Weights of a small transformer language model: 7300 steps.
Each number is 128 + 24 x the weight over its row's rms, rounded and kept within 0 to 255. Layers, rows and columns count from 0. Numbers have three digits each. The size before them is the row's rms in percent of the matrix's.

# layer 2 attention query, 160x160, rms 0.138, rows 37-63, columns 0-159
117:123112103107129105080169117127139158095118131141149154104113125115133133105175098102142169077159137160147123117049117156168100135102119105152137119095149127148143112153132132118077118111154112136123113094120126134141145145090110134134135149120103130162145144095097132147151127095116216153126133139160175122115097147103150139110170115104118123137149124055172140130112131104149166141161142112122185128111151143130091158143120145121115127113104128120134119143135114135143109146115104
116:126155132133111121142082089119115121099122059144085095132074153153135090150142162183112158134115134136141112120144138116112155109174117149129111123153122114135109137117138124159109145108166140123120181107154153131083109124143146132094152152122114118143106142135198124113134137115137083085143140144150106131086115127139101118170086128105202163109104124138115073109126133141097128102137121130149122149120120110114118067124130121142111158107169107146121132097151116154147120106138117
098:129102100107114140138145162134148142152130160118132164103157081133129170080175100097108100082142125136100136143100156165162084115136137154109133123128155129118182121159100130131151116154122108140110077130087082162123136126080086125143140107118122135122115115123082136126103095151135177161126098100086159120134135131093130154087151103124054123143148111102138133131128124109135129138138127124092121104129153119173121152130144158094119125139131111118163133162120111084117120163138143
096:129140099104123098144175149122147144132097095127136135168133110089144110109141155088112176108077155163124078133118089147157125125139123175136122165087143113125134118168102131129126108105138134139128084131138129149138098131101123156125190157135106073141145162139134159158156167137119189128146159070155128125129109136089146125133141148161117141145118109143170118126109089092121111100146136156105097124116121127145094107141091138124079128121129110126104097131111123111143078147123121
089:123114096110129169120134133139169115134055137132104175120133131133169112145146152128092123142163200096069138149112118133169091148169113162162132172138138125157172093148084095126102139119148099140102103095138112148095157129144102129098144072136151127103141148099132125126128103109110080124145135123136153121120122120147175123112147125122118144113113119124097137123120126113149157131070100091118130123141130126135148127098150103109125093110142129152121169094078108108111116140139116
119:185075149106098157129147126152164089157118163138122141084129097158125115111137105152101109139149152140085116120111159116136090137144120142116143106127096145144152100152086120152095116126133105122125139102122150116124139137124146133087135100152143135161117114082126084137084116085076154144122153130134174122149118106117162118090151112134136145146128146122136109142097145135167157170109109114095124161139157106160104146161161113094156129115141150104185148127117111078081142110148110
119:135120170149129111135112114103108087114185144167147085121132138106106110151122107126146127180159082129145112100155135151094154125133130124099101105145103149117090111095137139084126152160128163096079174137139182127112122147133167145094154133133155140137126129143114110135111146154121109143175127128158168134133113109127130132134133147144204079113118135136090149122114097131158123139112106074139160108114106146128137149109092141117154154177112164123109115107104124129101136094159141
101:143152135132103167143127133142138106153097146138120161107121132132173122101166145099070164107171159130100119124108130137186086144164128156122134161155139112154149088141088113149096136150169114128118093135132118167097126150106101126086104101120150089118124146115124135098112120117101094116119105118141188125104127129136134113114144119110130150159106095143105157111086120140152133128096107095099140112140137132148119132079104102105152102129149106130126143126074098060106109153151090
111:133097123156134166171116174166146120120130153097149163171157098146121092113137125112112133125158124095115134120081136124189109145116108132145117139085118173136140072119100120165119144123157130169094119121114114108124132139121101115111177110113141088142142157101106135101094090088093136131124136136127142130124148098130166101093152143112133115098096070141110129118098092121136132133149149112090164137127125149157075117173147093111126115138136109135138132122074116113111103105164149
100:143148159149123147174071107129119082144127118142115156133128140150108118144132128196122138178131113123129113114164142076103134078115113119122113113147085148130095146105107113155088127137141128132138158150147124125084103167148150106146093129134112123132118125129184113110084140108121051124115133157155102143115145134122089117162093078110156134161124127146106081124141139166125148103111142151147117148134147148158139115126122112136147130158169147093130129087153129138153154081151148
069:108126125148161121163150155168140134136120133122136156145138093138118135140119153097092114141128135113109141157173138087120089087162169150143124151117170121101136115142093121170166140160150172077130128132146121145090130094167117123125093129129139120106116136108149141103129070120150080135154135139123115154126140092113138157124094096189105106142130119170085158113131132147135120103072123136120098090126171120142147112132148123162141128146145092147157165149163152113100175127154149
102:119146139150141142102131086104144122137127104131162152143112141125150147142096139096088155137074114152129105145133123124156107139118099097130157131156140095148084140134161124116085123172159143100150119131158110100163121101150126129150090122112155089148132128118118125115154128131116107123116143147147146135155153118156129089127117100152159115122159130127160117137117196180124169112114111093183080118142105120092155160097082099160171083081154103132110138116118120141119144087156106
094:155084128160110131117187146121146153127123126114140122142138092119128121125121095122119165114093121163149106116094116177158138147121115136134122122073129144119132111167138146113120131103143124137134128075112125087172140109116106172107194157154129122174125142113113129159161128122093191133113169117135151118142111119114167107080161162134138130111139122131175132133099116096146138153185121113125140163106111119139087118196131136127117115129114124147137112164099108122122074119117093
080:121146165118154104120111108137102064110182120158120077140108152146126104138106166183151142135133125122123110121125161102106178166111100089110154072155103158154094133087151131102112119105104124164089173146161169101152129152113182110103140116138133150156127122110140129114099173110131156119100118123136109115141150122147120122164133152118179144150113156109121110148152143139089137163155122125125133173123130123096122138134149114125135178115100148103115103123131142132123151084134129
091:134144106116117130137174135145138167142090156140149168119141100109156151099143141055106129095144159144096135150119116149158063109153164178143136168134169089117139100156101115130136118154144128087120079125128112193115126112118104117108107123112145107113144129130102142139118101128135128148145133088103169162121129124111151158113130121153074122167137097133129177120120124109138125107075126130112135079137136120134130137085100131123125105124135105145116152158121122077113124174131102
092:154114151141130106133136122136115133117166117165110093115138123141100122145089119202131166140081122139159101108116146121081167142109083105107129052148105153111078163120132156089106100082118110156123144102139137108170138156109153127133133152169097162174109123113163112131104169109127148125111125101128094142132154128118140105153119151147154147149146153117146107148167143155103128141174110132134148165107130103104128124165143095130133153125115157095127124132154127141137131115089093
108:144115128142102139180129133151099155131114121065101124119125114141127147129129157147098120079119123118122157142133169136134146106149182172136134147151149101095135108117141133166203148100144134132143165115134114145119132106146102095153110140132114076106102120132157147136142098134147093114088088136085076144073140115147105134109118149106079148131118116176126114122113112119100124124144147144085101153103127130123143084154160158115089141105170092152132121146133144119121114169143113
095:110122114142143130144099119151133131112118101121160155156110118149115118125119140131114113172115114097117115140144117067130119088100132108130097116109113151130105132111126132162101121154161150104145133133144129107093103115164132129130122137099136116120162147132146134124101072098169058121157182171145100124142140126108141149150062075116157119123123115135100101115149145172125154093118158161148125140136167129149115123147121109197139138135135114113129127111182135165162160064152157
118:114137128131152116165123108150095136109171145129115114180155127155109130118098164163117130105108134115107130144110168111131161162127119104143173098191141158099103121089138107103155162133124129143104139144166126121162159122126135094161099095129120140129121123113099173096082107125150135128127103127080131146119204097149119109140135143163131078117127115160139133140173153136060106118159144133136121121132109138076151142116157093141121127106133077108102140112109141130131159114147120
081:143096096116110123067152126125144151111132122109126091115101117124151137114122120091110120069105127166133119119085112179166128183138134130131141156085164119135158110155162146138148113132120126148126117091100130114170156099128106146113166133120152117143137134120102113147194136131116215125111160135119141107145086133125143131092160150129106145107124134103167131132094143111139156168156116108116130155127124093110104145159128145113110131090093117168146096146104134120114081140112097
131:163101162164107128190161128132139124138133131142108144113136104130114126126106081173125149115092133125137117134107154129096105112117096143120126081141086151098090137153097133105081112102153101125126138088119110106131150140138124145133137132162111142178070137133153109130072141100075155136148130115128138153106157118113143081130139123170177145124170134132164111147112159141123103126151115112126154130113123108154103101186165102114142104145174138081148163143128102128119117123109092
091:143130096119102115111161108119121134116117129134105119112127113120122126143154122095120145070092130169116090130110116178164149152180129174110143139129155114122147128149129159137165097136126130159137098104129164192175119160084109147120161134130111054102159147109101133137143166134117138147178130072118146111103154146106107155124114173141092160126102134142170144110115096118136140118119125123108116135163120121098120133121134141124091146100137135145088100126114131116121073168147100
108:155053126138129161113109145158157134117132194136115177103119122118140116148104119142106092170172136068105134125134150104103103113111120119124110131114111155129137136131123115141132124145132098145127135082138098130086140149189130125147145107124139166121135140112137079116103075079143112158149137143121129124109130084125151139093121099103125125096152143143116145131145115138165165126105129066128168140143159124167117136162172092141165119131099144115131163124135142142104156102142157
072:097125111134180135125107116153099129135136135104177154161171137130122121162155125087155140131160095115119154118113134104149139130109118074153126117109138152143098135091103092137083180159163143130125130140126111087128130100151132102130095085109129089115154141099114152090112078115106095145138117159143135118161167122146130106112125105123153075082139130111114139124126125127119148087137162104156135106131113191118134156128099114158138095134129111088132157112118128159144140089185151
078:125140124119111104116156144098138149122103116137114125127107134081155130130095127100152128114079133128139098159148087182128116137135129196121111142120121113102126138160147150088167098115113109141134106117121130161140113119123119190143185142130123124097124148181108119163161190173136175112164139052108111121104126138117133123144150170162122172115129130144178132134104106100124091135137117137120116116117103094117121093131132135112101131117126149146091133150112127129124086168094124
078:135101134127125129145133193113145153141132134127132142126130120109126141100108094125161117130088126106169104125128101149106130124095105145089100121081087136110137137153123148087142090083087102168146090134094096118138088145098120145160185158136115163142119127172120118132134175150123195127111148096128126108141122139114135121123163123145112144137140113129160108152132098119137080165170132142101146142111116110174088117165135120089123121157091158121128108167116121115136107163086151
081:163129151148124115120122151105124148149136153145143143128167147085129133125104095103175135161122116129171103095129091152110158107108143119095093131104089136112118166129138120076129098134109118141157131143085098106152097160120152164128182159143102143135139130179121138149117180161123155136132122083139136119154121166119132127145132150117153136117125130145138126132150083095145102118165144151122140094138089143157095109133080148125121109180089167090117096139111096135158082132093132
# layer 2 attention key, 160x160, rms 0.133, rows 37-63, columns 0-159
107:107144123090068144122068170165140099119181155159114106160118142176124143153130185130111109130156127108111088132093117121144133167080176133104091124146108134110119151112098119128129109109140093126091133131163146136138107148130084117171141156145149123127139146133151122085125086154114118123125117163126098114130139132160114100140105159132136105120133102127112082127166117129151134104103145086096140151085105134152124098115175104113136154126161136121145108168104094139146124157146113
110:139130113142143121136125115139145122139150153104143125099118123116136122111098112146108130163124132168178141138112113150130150168133140079128117146131090127123120151124154100118115089091115103126105090103089110102118197106136100144135117128149126126149130145097134159147125151159136156142105107119110099105213132116147096136118164130110107097195157140133115171139138129101132155104121114199137109109123132097110136139117110180167147137170071167141101157121096148122123102111143140
100:118109132117114107099167128125121148157113132173130108171130132110136136155149102072134116124126146105124120122111138077130110095111147174140134125098170114095157128132084161124136150172128149128144109182133109117205087127119138131121120126105134143116130122150096107143146101113125127125146137131139137156087116160111145125101067135175094133078119140095125125096123128167114104130093155078099106142123126189120131140137161133132136117097163100134172118166142106112141150139094099
088:114148137129116123138109135183139085148109128160149136137107157126154137160143119106144109179102125148118122136107052154122090156086200161090102141138111125067113138106143132137139090102093083108134124142116076113148076110123113120142121124099124131141117161126116148153124116161100142127177121134131106116148125127133119099148124151124151107163101088153109117133123134133104145140112116174112109176122112095115120094108131116104144186102121139124159096134107134128156125131129176
087:171078134138156133109180114101094158175133114094120101083124129102155127153094066154104149118117123135139162160178158113108137108151112158140160126100134130137150111197118134116156165150149127133147133147115130171127156128112124138116114167117135133114096120118166090088125164106107126113103109110098116160127142142110121129119123075136092114125109147134128155086090100121159111132135131122084135136130164138144146124136153157157132090142118145134173158170162113108121145119115113
114:131132131130115114120174128129117161063118133152141148133172107113139123152121121128092114115138126124127146162167135107123154114122069129143174112113158141151148080154107128144097173124132110120152139121128088161110173104096168148104146143145133154101157122166101156156093163138147147094123116129112149094116165171086136141094119090116088145125116161132107123106136112148077097150147134110107148159126102119167166148104139115104108093133136112145112113131153145075115127157081125
113:109148106147176118148104139124103146073163108111099126132159113151142124111117154140111133098120120144126168145133120124158154156133107121152134141145188106173110174124168119116135148065101160114166120088124133139082170103120140133170147094110107142116173141103089176126150125115154107127123119162144108111123108136123118114136109125117149137116121130159105150162190142121111146096114148146150146086143106140124142104120082130137089112125121118150083100073146163149124124134091129
090:143096137169135128110179109129121169148121126124120101095134152116125147145112064176125134126120153121138192148146166106106129149134118173114167156107141140113129093181104142141145174130146148139174118142099089162125161142138136163089098129111115122121134138102146079114147122122144100111118141087083110154146135156125139148125103116130069119080149152110135156111124122159125103119093142131092111160142182126130136150155151157145111114127116127139147128164160140122162138129096150
110:154099159131139124092163120131126162124089111125127074103100126062118133124112075126108157135148139106130137130150078124160147120156161182157135119132150133125152111153174144151154159152100155105155125123089146116145119128138169134079096128098136145119114131152147106119159105148168118109128112118106124146113135131091128113115117099154141107148107154134064181130120129118125171111108121127097121157163153144140143125119130156136122116149087140115153097187182117105133132168125119
102:135093106125138146131165162115127176114135103133124110120165071119105131071096128152111105141090111138154147126166152130139147089151074127164167114127118109139155099165134136137126146136130154154140147084123128128094185122142170158086134115154148132145127090156152148149128130145138125111118128091096106157146139127100147135098135110139100145144148183129116105155147128134099108139146122148155142085142140124140127152133145102102116103154077135121054166118122132104089115109092118
075:168070110138156087095202124103116168150112135111138130124122111099158120138117072138132149107108151095115147136160147098121135115115130164146166111080148127134156099150098145091132180147145175130136114165129132167155175136123146136123131125124151144134116101148098097130181142086117114137147132110119141173120142155078134142091124108147074126102136155109136150095111119137137110143126124100104129105120154183140122130107140123146114109133127094111132147148139110084125150119104101
099:118119139140124151137126117109119117098107113094107170083106097127087146136097148200146121119113109130128134140137145133126145147082121112094142155117103171129122085132111116123108145111149123169091136107151138163064141184108132133117114105129163150136111123164170124182132115132131075139108102137087109161106127142109090137118165121110133144114162143130170064143142141139155103112145092112113161152101151123139109161135177089119090141150156101146105141123115110110131133127121132
082:123166142098104119110094123170164103071111142152138143130090153136150149168129170075104105149171123120133100147075066127151139145082161114106100126155121157116109137089133107134125098115106069104125120122116113127156090129128109119152130154108136156106116163181138158141118123168131159125166113157150127106124124148104116096137118129116192135164116108161095105145153125115097144114147106122116128174104085129140149115139129104146129160117144139113154104133139124127108133131128159
082:094173139138119152150078120150137116084150124132134153110134148133083118111140180151145130144137127144127119105118116190113126158154144071140100132153130101139106137091159119155098099087099120122109121100133132091071119109110123125122118092152109120142173156106123162137096138139147127121135147143125123087142128111173106131154147149119166134159115089132114136161128146118111145126135118168147146161148099067103128132101098154119131147128142160127087099083113161145159078154157136
086:142093109156136101110181120117105153162120130120106118126124140124150122156135070143133133110105130104122149148148144085117101108113143190124152129081119154098149120179095143107164165148162145141140114181138111169149123150133137148126116119117120128110105124137113069103160123088105098112138127101127126148122130149132151138116114114145067117065135139103143114072107109146145106137124150090084115140112168168149131139135161133144117117126153090148170153172153115119153139112104119
083:096157118108072157150086141150163105060146122142118160112096139141108123127152211108124112145139114150133098112104106163106140123130127063123097126137110112142118132088132104133122099111096082132113120107148133105088125117130130133135145105156137138138152143160139169131097130150116150134166135129156132061146120107160125137135147143121175134176118089165125093165153139117100124144167121130137166152130065097134124134123125106132148135112142148113090128108110144150134106141131130
120:137101115137113085093166108142170116176087154130173115137086150100118106121141088086156154132155156087139089102119130128141127150120176109144125115109115135115113146108111127147134112180130164118119110179114094107172131139154093147101109133108123109118144137112076127119141113118142170161145171105128154121152116145104144162128110138152097111126140147077108183114075149133160138128103100122123088113142163121104138161126119180167142135116134137149139132144123125114157116127154143
087:193079117131159123136154157113105146123128115122123113108164077112110136102084096161107096114107133122143140116155106147136146099113098143146150091091110124144163083152153144112103168132139140148123147112135139152123197140123176139103127121141173138168102086150165131150152134155128119114094111124101100165128144117112123103082170097134119141146132156128125108126149128113121156128130122126136156113119150163146094129110144113094110118155076104119089163133119097071100127141115111
112:131098114129077132098167105138158156129106114095140141105093095116073095121160132142159170099124128094105120084105134131130139108162187127150124130102156126132138115114109131118118161151136155138131100153147144131117123153139136153119095096130133152124162130155094108133159108088139104176140141116084130151107121134143125167132149117180116123154118093099136133127123145125172144104140086098101150136139139134125112160085129163146116095140171129106135146175136091131175129122133055
078:106188159131113114127073098153147073125113165145161152136106163136127128173143151118145133137185143147133090128095105155132123180088172116088083137148100142105084132088132106137120089116120095118094127131131108104150084136112095114156118143124119138124135172104115151145102126164151156142129120155144140086124115139147101119147130153109169119143132097136131139121126144115144151125115137142130118170128100108103151109135127148132133172117156140133153075098115135127139128156173178
130:117128110107090117127158148133159157070115124125112151121106089121153151135126172088087127138140095107113126147132106077130146082136100117157134119101149149122155111125106128115132157149112107129157105126146139137124129129152156120102156125124167169096128129231132133143123123127121140114148102097121150111136150150083150119088120102133118154152140150167124079154162123132066091116165123110116140133102093146177125146123140088134122111139143117119132151160149122112096147117081103
090:104158133145125114127084121155146083147089152147170155148120151125104099174164122119135133158152151139119101119127105138130110174075172124102087140129123110088088144105132115155133124101124104111129123166143089100143116112131093143145085107111129112124151164072104125148126110142125154140169171130145104077147118127164134138143105158122123086116132096145121153137115144132132137144096120159127120177146113079094112114130115167123126163091136133145129095100129155120170110159140173
103:167091142116166138127146141088122149129116102126134101133162099100131119119077104127092136091145132147115128141182152128145133119138070155136149093120151125167151092175149122125133163157134131142122152101126155165114179124124163121108154128119148156137106078146166128104098174101137152117099125123133134127102148125091164098093122065135119166144126155150137135104112107109158128147156157114103136105129111142171128092141147119117102089163093099120118132118151114097081127146107118
073:150071143123141135115167143130119170118134106089123107117132060105107134107086106158112128108125130106103153138154135111144155103129151149134153114108151127163154110163110157122136168131147173148151148125138162188108152158137151131125125134112147134131118099141135086101174107125126082145097107123090095199099123141102112125123121116154123126106127158124127118116139126138143141091103095097104158109099156157156103126103154099134118090156113109112124149178150091103106145139124084
074:100199135135141124170072131140140063143105154156121155147118172129163132153151151097134129149128124156117110128115097144122098143112133126114090140150119140079111151091164113150145100130112081106128125133133110086149075112126115094148129113104118121128110169125133160139082133135119180110153130137173137084145120114130137101141117139113171146154121089169141127147110130116116122141137133171148088163139098110111121094149100137120138171113145140150167093095124152141137129114126166
079:103189144104115147147093137137128095107108130180111124149128163138156148126141166067127118154116112143130105135095098131133101115141116148123110136173130138116129153092154123150124082132099095105151147093118136074139059108126146088116159150124127135136115133160155161143087126152123156109153134141167139095122122109135148096138121133109185164161106103155121098155135124129078138143149160136142088149139082129122136109160122081105157163103133133127142097110133142162112138130117150
078:105174156127142146166068141156109116096130111146111098169153141155149144119121146075119108130121107158130126149088087135144100108128094151119122121182128133121123153114156137139131089101120102144141166082126114111112083110148128133134160144127108124139095118139147167131095109168110141129141122142153102135129114119153159096140110137108187148124101100163122093165173131123076143109144157152161114127117095135130112099166124064109136160108117140127124133126137152173087120121118161
# layer 2 attention value, 160x160, rms 0.128, rows 32-48, columns 0-159
088:184091150149109129111167112138158179087134133115097160141103133151125151142137110107124135122127114117109153114099150098123104180113123085124135132132096135098123113141119155160181140091162117145137124117137130167105153127123069140130127113125139137119151136110141108148177125116114085130122122131158076115138122148117101090108123150107134132113149076093125110173169115144133163130136090176108152148131138116146092095144145140173163130151096124139110150126137078167158099159159117
085:161161141138132113158145143149098127119145115112099133138139153124162116146156112136142109117160149112147125126121146174076129122125059107114142113087152143119134099149095145155148136121124088117136114099150123145157139120120129110121159140132105122117115174147076107135154176117127131137127078137151142137111080129158095154135140118133103133074130101105105109157104111112061136193138150117115108143127145119122100148140133102121127166096141139118156159189126172144128086170164111
087:142174180093120109112121135116128115135153155104122106169113158166088139116142104108126123155112176087134075107134163087113097142131170087144129109154060106132129129124156130135153154125117138110125182151126144127111139167120079105095126125132124147103128135150133065153112148108133134151161148110087078127156135117127128123152125138126087107112137152119093095139152104153121139162144165137119145124123122102153111156160171154139090137139140136105131093110135115160169137119103109
079:081125110106170162122103109118132109101172115135093154110157085126132106123113120111124097109081144121147143134153138120166154158145130120159128138105126159123093120121144159143141151178109141079142150099134110143122120134097146143117163115145122121092151111108154150102105094122158129133138108157127134097065112164109117159146124106126214151147116116153143161076108103130120138122115177092119117100143137136116141139169090146147143129090145121133155073100126111134122159107144100
089:177124129090167138148172082105113104142116110099147121104107144127171146109177114120154148126155119106129135163170132120105104172148043128124126104132137101131137163119102131117142129142151122137113121158142156141138136137144106111112126121146105096112095157130078120135146159156148084138152122135112142131098110097132139114135134084139116112112106082112099104128137095129067086138078140153140129157110115124115121121158118120150142148093112142155167159099130179169087109129125127
089:113113107136123136127132141147130110099147116149115118178087133128088094127116113144136108156106113127136136112126126128122121127155145162121147169118118147151110123112150093160069141151082133128120135148097107149086127119099111179133132107119106143140123089095119124092070113120108149158116149120146111099154146127173136141118105132163122108160124174122137199102138142114139129113157190109144141121161136193106119135130140129111142072135118118151134092121115093110173119107122199
079:176152149143134126118115158149113134172151132116116099109128140093152142115114112138109144140153090148161115136134099172114125123111059132124137116138103118107135128113150125135134145149078114072134127156136094099101116102160182123167103099104129141161124122192118116133108099128135090138113155063134120101180126114125153170081094135156104089112111129100105134091112105094129127120143153161124122125119162118095077125117145149106099143125163100157109102114139146114124125110112129
087:140133121109167118084123129133139157127082145115079125128155133109110133121118147093152119134164089174152100125149106110128151094073094096126166146143108152088160120138138143108121080120127135073146116106111114124109164096190147090132130126145125134133139126118135130139128150129165067106078132153107117129110138164110129138106114136121157145094139131139100123096144074135138131084159077142145146161151180138146113144113106120135133131111157088158126119139167129125106123145083147
088:138116135151180163110116137141134135120098180115127137155166133121095157120112093099102142134139185163119137109084083129192110153133121119164119118185107169154140129134164147128130143099134132143114109146072108134125110152150139115086117151156144151127134120076177128098142118156133072104146133125097139117120157159109157144106125158144130101102118136130092103144149156111106132114118129127115133141111154155154122113109103143086187082142115124163128109132135123119104140152091144
094:124155154085133099129107104158131154107134138175098116153109144118124133133133151142124172068126151094135119095123116167171131164168144155106115095143156158124135126102095137107128169101136135146092116101104122125137128138150081150111149119138154121108162164071148102124136140073129135124096163106080146106157120118148094158156128136090114109092156118099153112101151082140102163119160108145132144131129085100159127141171167128119146131111109116137124124120112114170135104130156099
083:173167161149158136170100198168104162124132139159073144113142129125132114102149122148140133112159117130153151103119118152131123096122121123117152080108117147085137106124113106166151110079134104118124079131111115108125160106152126134132123116151125143123169117099091136167137107114134131118122126145152142122136117151125136143093107162100144132111112116103101113116090142155098141128159135152095155128153183103061108074096145138106163121122124132151129093100086079114136130108122133
086:105136110106108124112087118091149162171134165108150164083113096168115120076156133135105117126133105123164178144135116163112120130137147150128129147138157116121107135147124115143167161170112120106106127121073109104153080152091139132132110139139135172118145113147097149162112108156137166149117102143088164159112121081103111161173122172139107127128098156120130131124103093121136160080099131122131107130107151161132144124162129121115136163094109136102142145107118109107130177084108124
083:133149070099121161153102137127090129170130100132115154141131101103159089126160096163122127137096142114151141143160157163120154140143140155146144149109160137107132115160135094098092094140114100146099087124113126140138132133102186093153107128130135144117136139131127126125111149136125159122148122167122152117097157126143182101184118140104112172144130130147158150117144148116080113138101109125144127161124116063120134136119075128144162127127113108130171154145093113108201160114126145
081:119130141110104121117165082103116068131108103096175123098086148117082136125132143115113133117170140112116152138164080163146123166160154150145164161126122129100130101127086139138147157167104125155128152141112137115113108178096095148132126123155130093099113145114088122125114145108128168177147174123128140070128158125136095147112100130138060135103135111110162138124127110123115124104137161095151131138182120135110157115139151112141148151146105131106134165105106151134145115134158104
087:141118151130118089119110158168139134129089111104124142145101125107141118125123162140184131096132140140091095135122122100157141154161150079098151133118105087153113138141132125156110118118149127124114137138143158121134121102143134105069135145142075111080148138137098124148171119104127160122142128121111154133120149081118139085097093141092113145105136139109135116124121180141112133126108160125141095093105133107171136155157182151093122091137063184124145133153160137171133171123108115
080:123133124111134099117176118173109117133143145110121107184140125136082084112164131108114129128098133144141163111158098145123087117141127098125123157159112105125147125146137137123140155127144091133115144144129112189157106175111092118163100125123121080133141144099157114118094129125164135102169133089150117086134168142119131119078136141185094143158134151149082087113129114123081083147131103124162091153153109110127141125104134119137119101149113108106164159162120107128172118132105152
082:145122109123094129130142110141123122097067114117126155128115151142167127110155121177165159147115160113113110130133127122114140081096136106156162136141157119147153088074083131109093079149161109109132132175110089166147120100159149136131132109115107123144148161132108167134114132099188152156139153175139137126109131114102138168163144080149093143103110114142101116114126158093136163117099127104155156145143173132122148154122125134085152108148151102150130126111120154123110154114141164
# layer 2 attention output (transposed), 160x160, rms 0.112, rows 32-48, columns 0-159
081:086139112114128157135068118140137108141079104099140109144126123128122126140105164121134164119115110113121103114151102116168144145133146163108165152138125156145170124143138097104128106126156128114137168134128121125158131140142123076155067152136164094142119128143139154149094107132112125132140135124134133116108153125138135124130104115125101121095112163148105128141156178140125093111166158111178146068146099098141141169136129098123081128094192126090105093069133166113113164156115123
086:087086099102136129143098157106121127098108124127135106119148129101118117134125140101120122118087071109140145095116166163146166168146193143171135093167118114093137156110160125058163164141116151117083148125103139114105111141134098129106112121108108145146123130086154192119140105113166107077116170172122119129111151114122145106141132167104133156130121142130119169113158131132156140073103149123151137147122125150122133116139126125115146141151122132167138125120124099138119124096174126
075:101091134095179162142131116130120087121117118096123157139128114102130131180117123130153167118169117141095120118139150181184118155123069161130141148174152150143117098097166147127138145083132134145130122148122100096130129109132136131128106132174135090141127113133098125135100120141148107162121141156127148104097131119152099107103122098122112134118139114129164147149103135106116088126102091105128134130176138173101150095130152076123161135127078065140120176125160149103115136133135155
072:176126108145145153128127140126127168153121125101109106163107147126147149100144184119165129136080147141121161133123109116111131128084135132123110194091154124118096143176141123133137104088120099165126088105148100144112107157145159147131083171099132126142100123115120121098159115134157158120107112105166154108133128130104125160123120117080062122152156146103105109145117142131149091095131103142120152105069133148122138131100171155140124143127121127123104164136109138135188109135085120
083:108100104130162112146130162142108141119113172145130134136134114099118063162113126141188133054114136103127130128131090153137098134173137128164108118148140111105112105150160174053127122161119143119155102098152112138121133108123124130123124112060122152105115135144156129137162121080109140098105151128141127117126150094125152129113116118125159098082156128101150149144088137152142128129118123079127142097145170143114124137134141130118140126113155117131122115172141094160196134158117130
086:149182161107127104112140092116127132148151134144173133130131164130129113098112147156137127141129142089091105130144090152154157133080163138099121148125156098172081118122132118138171124124145115121156131133136148122120120163130156133082163090163166127123164110118095096152125099112134124078151123154094126123145117153090120150157171140132138154129116114110139035138119112136138117133135076152140160136082131066129127109116103135120125159127143129132095136128150124140085119091124116
071:093107115127154152137118088136126119075133090163133122115153119121096110110160110123152084119155164130094123135107129127130116114103158133143120164093140123166136107115136117142167152167148142163122101106110158103132132138116087107078138160139112146136169130096132131135157120129121113132118103130120129117090130149156075098150092124063132143134152163165153131175166147134140127129137119079126124140188075123154186086109104145118126079133136155134128135143156112148140095129112107
085:111105102163105151123144121111136135140168136118093155113101100119150099165097156111087152147106150100127106176131139114146088148143137132095109143118128133150130154128119079123137161107126097130145149152151158157101136151128108132109107168151125160140121102122141111107139122110069136141183129098140116101121127065111103119109123128094159132141144158157120169173102196144140152164112158092137120110165131076130159093128109143118144119124120176127130117113118164126119142127122076
076:110122127101087119072176143139147159157115118126126108120077108144116115137164126128172125115093096114181123176138164120104112141125113130086126148077115107082139125128098144139137155125155144113155126092163140121137200130130091180127144157115150143137145117161065084133128139111158130122139156116144099115143122089160108143133141112130121123114137122132139147106121128143158140163120076110139150114142094133101152168129103134182122099111112131141114120110157127135131092099135091
090:107107132183140134142107132098109134159159137078138106150139152151141106135143142121124087146116113196152147122175131085143136133133132114152121143104134083156106200138158136127162107157132149088134150160115111099141156094133129144128124146102129087146126104146086138135127106142126122101190096151142116126145130110148155117103089142141138132119116086113127115130071129092120099120120145111167124164134117150072124093138126120152130097072134134107125152133143122079132149106159113
081:075141119136141120119109102071138125107139090122116116091108139157114155105109132110128105179145137148128125153154116101123128158118131081142156143146149131156139140113167164109176138148105117094148164129157129151147100129102099118126107116115138127181101140112138144120090113135121110154133098121130132158123135131145154125183093134110168149118155155106155169109161107095153107142101092083124122135078064117163128166116109130151091158143111154125104128136167157150102107121171144
085:150144139130142150150100139169119113121116098142108119121101158097123106145099165150171148145102143163127104116135154126167185114122118137117105097136093126138131138108122151153096054108138150172125135098123134119111151129143070126113141145106125079108094174126166095125133148112142117170122124111143098124118148149151107089126115080105139130108120107070151151138158110117139128138121144131105127171121116153130121105111112150165123147171162168099099162126118141113197102105128127
078:095113146129137095157168144101148104130129141139119088108127159144129152113113168122160112126141143175131127073125116081104092138141112128123102095137126163123153170129064150097153139129135130129157120118134127125101120128147093162096159094122113124156077114105152134125201155139143109117124121088169108164116116099095118142097144131141138129117132133125120113120111116114138134130137129102101133101094161179124090110125177153135112147097137142160116170155162168134063137151122122
077:126173117120078139136096139134118144118155136139145139164120139151158119097115088167175111125105118132091130073102193090117128137111132169102103140160116157126130141097187151140113103053122129122167111130123055104125141075120097108085155169121150158142128125170141131139132140115155108128175120160121100136118127125138145121160113139123126118122117147144113113134107116138099103149082122162102128151100150126136104120129148119130108165152152126134112116108119121120129173142155111
081:133113145114148126133120122145142148144112131122121095083182149131090102137141129106100122104125117089121119151126106127124089138149131136154121143121139181101103117151139102131153144165128154165150121140101126133141145081145107119113102117096156091144130091135126120116115138171153101119124132070147149101166140148140137181122128093167130096114163113177148139169151095098091131157123122139105160150146100122139128127121074152157180169106152076093109131120114090119122075149157126
074:097174090131143118157092122105134132139095080114118148101078116156161138129142154150130127106095119101120145129112155129122141086118159146153158142112151118136123099072071133105126116143161129120149099122146132134126118080117166132123129138138110120086115103165133137170127164143094091089116143121120130118119146144101120157164143091075163112087085070111146166130121160120163163130136144149120151139111155152143126124129144114116116170106159132181135159159131131131101144148155113
075:122107176151090076130104168138156118154150142124122198126140114115108131112156097124138125151122160136123108112142148137141158120128136129121156152147109143105114135138135124152070170108120159130128114090098174121145077121105101109105105191111165153121103101135130145166155155149117163110127113105077138135115123143115144106120137142128152126124109116110144126136150126148159104115128114123123095131127093148130091122093108156154136168136036162151159139143144143131116098110112081